{
  "parallel_block": false,
  "lr": 0.00407,
  "beta1": 0.95,
  "grad_clip": 2.0
}
Each number is 128 + 32 x the weight over its row's rms, rounded and kept within 0 to 255. Layers, rows and columns count from 0. Numbers have three digits each. The size before them is the row's rms in percent of the matrix's.

# down: layer 2 MLP down (transposed), 640x160, rms 0.164, rows 375-394, columns 0-159
# up: layer 2 MLP up, 640x160, rms 0.177, rows 376-395, columns 0-159
down375 097:111096125071108140134065137195177111078092182149164171141141059091162196153119097100141141073070146142087145141127180083139119098163071149122119120133140158204108129116110118090136059094119099128136154075079157124135117119151099143117133138111106156131125101100130121127154136079123194124146130113109139092162104123179139124161070164130110125157152121184118145127213191168150175160147114126153136140122102121144113129137097212064129126120159181133193120148152163162178137185123139
up376 093:155124096107161061100164048072122142178072125084161156133092123119110105143165193110161112167067087105126123152146121116108141180130105138222136129164130101124151173146154157141105136155110128149116179122123165140139188130117142077114165146071081141103115087084072146139111115186152135169068108107098164145161097096128122052103125081072132107120098123174161106120109097101173133105128128106177200141145125105108121132112133072139168074167102205119119160146151128105141132164144158
down376 091:144133115115127103112142059168103120125123111097095105120152111096112147101101116165181177154086157082098081158101141098175102138125137072121120155146181135116175148141161090155164072118137084148132121180132142184108208152088163155094153162134066115135240156117176116169107187107130097147102116086131177164129105091107088125074113145124122095167097144107113140175113066128158114097177117103136120120099133113122111068079112134093128175146154144095101099089141065105172080161127079
up377 145:123153082120144118146144145138198113126111093193189106118149157159110121161117122150058152112130124136082137163041114086111120134157034131125130104150118117121124110138156188112150142099154146112115093144170134151154205091166143152148118115100135123108101127143152170123145124118043138227185081137138143174143154139173102130128112150161133148100114105133147100061131048154118122088094143128131125106114135114091092156140180125170138080084126130172081187157182079095069153106106154
down377 125:096149117100124156153144142122151169128118105148171119091136139140162123184128112130078085171067132110120171165067107120118129163152098160163169124120148124129136102144113142106143189148173203134171084114145161156128174111094163158177086118081177107105173157125127118112162113098103156224121133124163103166155117121147101083045097126088174147137173077134124161071147085065090073152113115152130147155081106145089141147152117104152140041130181145111162178139086096107105137088089163
up378 115:158165121153122055131140134148112145092093168132065169092173062149144127163104139111138132107091202109104116100056155155145156116111123116093153124112117184077159087128130118147095167088115168082132082199124152187125140163144126082131129106110129134127059167128157104157120074161134138108124089209136117140134098141113200114111177070148190114156097167146166111073179172147138131138103123173129135110169109099139169085080142127143117119169070090139182117085135130125079136129084155
down378 103:111129182128088135103082031111117032127112120122164100096140112132122103129146139135088183127170166152177127149145143112169135151120121155125141201135146116124111077097078179128153109126120095103106155160078096090165114108115063115155131147176138111138108116147059130106128150113117061086122130115157099102139134112089065188183125082102099113099124169101147152147067149080138115094157176060107132164148152114137076134162137154087121167127129180186152095100074172123176148166147102
up379 090:120097098128126117108180150097099121097156228120131065162050152121075192129115111125147120126102125158152151100090134198166135068152123115110187124130060126136165080136153143172097071182118108079141091131201143145136159167152093125146117089163155132144081152113124106115113110146106112145228117144113080133167133124116096114137130093115182164120106078123120158082106149171089121157203122112109112150090175134128137182127092123122128144122161149129055068133147117123146143097127082
down379 093:106107125114097143128163085114100114173093150106111098128173151088148117139189162084100151148143137160101117126089109067083114149146150148109129092111150089180083131112150095130101173147113127150121125137118117080109144076080116101125165169138137131150118099086091111106081050120106179164087122149138119150183218101126083128078155159111067085115171161113166082074182159033133146110049111116175140168122126153107177084125138107145118075104141121166141168095151143183140130148108177
up380 092:168142067135135084112069100120121096088127130146149176120077108135102142147100138139151133120126100115103069138081211128151166170147099120153107098155140140114119144126112150133192108156064128046115100042096086079162119075114142144143129093157135108141054132157100159116079161128147130123128140140133136159151126153149120119215097081167091100091135162126178182117105107124142100129129151145185110172108194119128148118101066113154183147086060120180094112121110125145190131130192117
down380 090:124078102080068143118155111122140158142124083105147147110171103122095130130131145073178060127162155090083169164101152115089120148139158164097175188073074140117170149140112098090136128150125056118142114097099133145083152128141099084052154139125116174109169152125155076120141119136149177066161069100151048087138115152193110131135126182118135098132074151131137121183095142173161135100144132126047125134140071110110126127150100106097100125087123149088077166124102147172122121097182077
up381 094:054084081163055120101120140069109124112131134154106191144104155065129123176171082170117135079150146157138175113168097115176108175093159141189121103098118087123114134133087099082130077094219097104146134138063164143134132170139092087168140156173157172102131132164162100134156115093127133171133067111159110142113061146094098089064138119075094133156087127145184119097162104142177134127120150088118113189106112159139133169151184149140127150155146155117126163144151099120146137116132088
down381 094:158114149108120171137174053158130137098092141198155120108121136119098142104101154097025135124149076128122112095078148141118079056197110048102137145140161100111092135152179135082113148174108135160193162088109093126172143074088133108039153112147135090088156142058146145080108133170086134131107148147072150136127150132120130120115125137101111059169106067139099126147110149147166138160151150119099148087135116104139146117176138152124130053152132133104112191121106156089146144123101128
up382 098:135160129155111149172143117119136138139106087128134147113099103144076084095150103136125136130111126065139147080081101133096115096117128121084085155178167047109135107141110134143183137138135086127125108161089099154132217127148137102212113090113180065231194183092109067193121170114105144125134138136172183100138116123153104098190124099097105167136086135157098167130138148145066126140162095134166132083159091127098140148158130110128151101126169095173176150127129094074121094180145134
down382 097:157115145134158093115096144105120125111105147098102161124170101125159167087132076084142147124106127123066109150103104096089146107119106095058081156094124112116115113109073098130148163138170148089197084113153103083136153127173102132131225151156146140098153070142092138088128071159103165075145146165151105186080096105197128082119115149138035104096088210125123180067102159097088154126078136152103131155132106150117144128116121075145135128151147094094119150099125125171135060156114114
up383 103:148119123119092164125169149174123129165127140208137099181145126136130185101152121046200111213143135113151175156134140110155086135110112163118074078209108056085112157079086155131109099144108109045130126114130129107132175169100099123087147108159122146140075148078103096120151098106157119168095133094101134151142123080153137151169136116159102097149099086114162110061163121139092145110123105143131128094111083082123129151104130110107183118189130081141131123144073151143137210116086120
down383 094:115155147128162155100171140165138137167168117087124120048255143099147135158139117141151075099128153070142137130162130158127135119150154071165120100148066127094085093154082128145131153131110095105119089133110165094151136157129112127195145139139140188170088164109106115100121072075099141125105153215157086131120119163130163141080143123157174105118159114117181088186100134106113067155121144103161163163134145088147184170163160185064105108110164135144117099123112111142171123140097106
up384 105:099132099090135121125139146072121150170132111109140116109108137103152152164126099132065126131152133114121098107194113073090104180165097132148159117141123173127121180150055183160035103156208089105136082133137073154107151050109164136111169110116159175080119166139096141169141155129099136164117142168103129158126122127089138134061076097172114122143071166135170175118195083097100118130062109134193150093120121079117076105133144125146181150117169126154127150113156115122171121092091102
down384 097:109115118127114120116098129157113130134089170129110110123162079160152109130160161145163149179152173134135106198016178185140122149069139194169107110101094042108102112101131153138126110084086166146138129161112123124155107144185126125115118149175159098170110175082183115164101079130155110142137103133184101098117148163174135146156122132116121163140181124061116122121097118108100199149122137120050157140171095092114101097173119160103073073055163161149116091123131116107138152160124159
up385 104:075112112144097084107105126104085124110105179158102125124145110136167144085152172088173170090147076104188080092112097104118160096111121091136160133128158103107127106133181121129144112069147158135116117107178199179117086109124185149148144107117197142152105144144088120156113129135142137123117124154122165142149160148060166085149117168182097134119134183195117090172111089117128111079152096161098197111143109072099090143118141167092107115096140194121151108172125131030098094100094060
down385 102:087121136133092150112081094115092146166164114166124124065087090152143161115121085123131147084142113127203149122094071130129139197093139112123134114124100117149169180142163104152120083133151063152115136133150150202126071086142142146121070113121166158120143141191106109088150106116136141103170136183089137134160170198116154081173107075188109139106106162132155117173107110096163107121095128113180200133155108097085107098164117153127161156139119144144099178077102150061089101101216116
up386 089:122127115125123140138158166135092169122134149118061105085168137136133124123164122135053129157123140169149145138099185115155135121099131161086138115122160121147122165116160125082158212178057162143101133107135136109120199150096086082160126176209103175155090067161116161105092108146147119099128179148127114158130161093115101109157160107094120070067137202102126099072121118175148098109156094064146161129159172118079145102166172158070105126133089172109101103103166141062111162152139109
down386 093:114171107109141114131095132105097119078087125066115102078060152124111091093097148162119089180101118166168084127088162148183131079114071126116085140106171146124150141148129144056173119086144155143103096091048117136143102099148139166153054120096113078082106099062102177180182111201202098105159098127137134141135146144109085174126118159144120109164112108136121101138128164144167098140104119130070117125126068107128132095113114134088116128130130090130142106140071153164113074087077182
up387 087:177123127148115105148125121175137136118113149026147163117121097120083103081056103126122132090164161162114035148111089106132139107148112122203094128130092127106121126099118133119116169067093151081167050153142174125160112114122139164114146160170120146139118130075066139115149118114054105150112193133103157116142123125209064102182132099099168169133089120168105121092094129097129142157110132169175187122136136189149182128156089129116128128085155090151148160150126134129151115099089067
down387 095:119030134190126128096150109084133110111121126150174106151153146078124172208157114130140117169164088155101108078049112131123059115089141092140152159124109123132162149114130168100118161130122167139178157140195190127128127123161094121065147087119136133096125119116155132113099145078125120084088052121169153111108182123154076117127182216184159087126108117112094090064155100073183108156092107152111157130110104136129149133171122167119144155088104142155141120097172143108113125154159157
up388 104:092158180153153152091120093121132105181128188130122152144162119080144109159069148128158139201124093115119075104167166121141080123111135137144134173127105099160147125069131154110144163119154103133106099139160158142143080124135157102155199150154199123120122129139151145141154143111164171123177107110173109117113148105140119074075062099099135152128116167170072140091142048094124190129105158138074157136039109115125128113083135139157158067175090130184100113088074090087100121160196124
down388 108:105098139109075101102144092127095117153101105104118159086144103084106126157080098104160144169176105100126096091152152136122125128100163107080073121141184150124079105123185097127142162132147099117131068152179135124167106111131159084143132176193160100078148121099146173155085150105059093069141119160168113128154133098168172125107143091089130155109166148123076143074137074147140159188110167124141151186092081107131144132205087093190130126171138175168133147053091117132118193149142151
up389 103:146191224115148060184157159116136125093165123133154135102121107127126110115145112121100130148068129163131186135147121161117114122075115065132133160118129164065075183134162115159122138057161173091098100137128176148104169153120163139127160161095122098201144081088119121110176076069212099068168198190137114133094120134138126143120161104159175124081076103127128107106127114118094158103102142124101157088093115119105166114112102114159202116148110171119112118104148090140116116159147141
down389 102:128120181072140128061173095138062099109098204089103134145171131099186083132162100082107133080101163133152171164165047139135121103143151115169155130087105108076108135180139144159170139138172171156089118124097126148156129128199072166128095138094114135119106124110211169076112165090142122098174165067108103147134102120124147167127101139178081128133106118066090080143100092112123225122106103146138157103130123116093114120132111106124090084130112111132110119098096161133147096096110088
up390 100:102140166183139194137117188152159114145098115125130098205104138117094118130155105094121085115121098152158123150099089121101081117128116099104166107118117130150148114114139119140166125155171136165152156150122139113117140173123090074066135068122144090146111088162083130133146099123037138149067044151094099127136150108130157162159086140122112156147188129135146103151184160079114131082176103113013141132089109109102158119117117112083118123146165148184155137202082130169148160178127064
down390 091:108123155099115175170176094144186091083124089071131148153136081121091146139142126096110188096169124125120143169055070132198134133078136111143132088108091097101170148159134089095144088170128126147104135112101064128123180135138127102100093084152104075133196156152167115144096092166155170116173093108170070153099103128171162148091145170123100106089115080130136140148112067119191154129118096138086158110169104070107119136095155126152042111183145143113156113151096119181121132097087123
up391 097:093135148141187176070158136142098146156076168090090144140123141123176135107115078083185076071101136084167146064096077075106171091147053084123144135170180068111160121142124100129133089144131074168084116155118144199095118109131150130140081063124142112154174129131178150152156190149159155065171117145119128095149153132158091139174127072132147147112107103135144098128098129181158120137117112152125165133132106130115108102116088161141168119140108113104207119188104088126080148173137135
down391 090:173178083114171085102190110144148135108104174124131110112082212127100139156174154151079090144088083133097082126124154143170158204150096148142098155166192192145104073137103104126098163090141130140152137114149085189154122152119142159150085127127144107161110108121109182123052100135108171191153159148148130156102072103116127185081148179129128119195076132102095131103121157099131146066126129123142078111123119151103131120184143061118104118119116089171113109116115126153078111066123103
up392 108:112080107101140141170151146116133105124083087116126126042123106089129083153172091163150139076172162109156090126111087163078054113098070115190160126148137182159127119135181136155131136081117178118115138108121057147133143134129145136128172107129082146170158143105132043063130080082148120220135160124099172104135123145120101107133062149154087140084112118115154107139115122111158096189116133214122097143128136162102111140114120099101169137162087129120142141189152099101132080091145173
down392 104:135134098141103171191109144099127186117117131143085133116141090051097132125142146150121068102198090123100153091137175113179161106160173118178147121098108124147158155159101123106131157109116160133179045129082164069128135047147133096129122125097169095072100178123173118184123096154128156141129126136154071192117134128121118170135133158119150058183136145121173211157139096136126139164123137158133157189215128112120110145128108053128094138126090167114157111108140148148136093093127153
up393 090:063100151145116157108127135112158135135125067162136154086120091117104120143092095127035103097112135106093166138080196146164089168143164148127127154124203107170079116129093167142117140192108126172101117121118091133057129155128116155107103092126118179121152193080102153147176137180128113195141106084156104104159104122136103160088076140092137078100113100145118100171178100104141085103137155109108104072088130140155132108047091156139184132174184137145167076123146131149064129119139131
down393 098:108131144137134135158125099142193105082100112108150130121142118120122077126119156136094103189140102105168136086146103078057119103147184143133129137147101187146130087080077096084096142180147089071171051136154148144074111127152154114116123151161053154114101080112090097136124087140152138154130169185141145170129139141145107088095105172107124130029134154187130102105162074099137117151049125139169135161086119135231152127141121110058169121117131137141099143123138113137186116149142124
up394 094:152177126121145147153171077167121106148189164101116153126124096125102197145137145094153100154136068165178132131065129194165116083125142154053193129119158144112064109192128131097127130091086152085164128133155132144098156146139083220086097093119152127147164178120097123073164156068148100092080140143120104097121103145098152068142131131144141165135143133131139094157117110091139115109146132095096109147118081219167171106136098120163147130137136087161179093192139133107132191128143126
down394 098:141093144184054183072184117112147124124167073078108142134178106167095112174142131118169199125123137154131133116143165126140126116160140167130181124073127131138160167113149122119092084108177122157101169129140148168146109178102095119115066111112116124140118128119188136178098100089204103162191125118097139080151147104148174156138190109171081153095162111134104099180105122112126072144085109106099087156216137121173152122093130129110081061109142125123077108124151127085085109160161140
up395 119:141089095125210167168148114160046177083139121117134108126162152144124089100101079152156079105122124087062135144128082136166182098158111179130120098078157127097076130177131134133150107180106174132179121163142133162103133128131073050127156073136098100097118161115109115152127113112138111175127139183144099081134206147118157133119124127115095106110148126085123137085138127135156109117152142164175167156134149148083135099113141149141061134114136125196108175113095177131167057206172096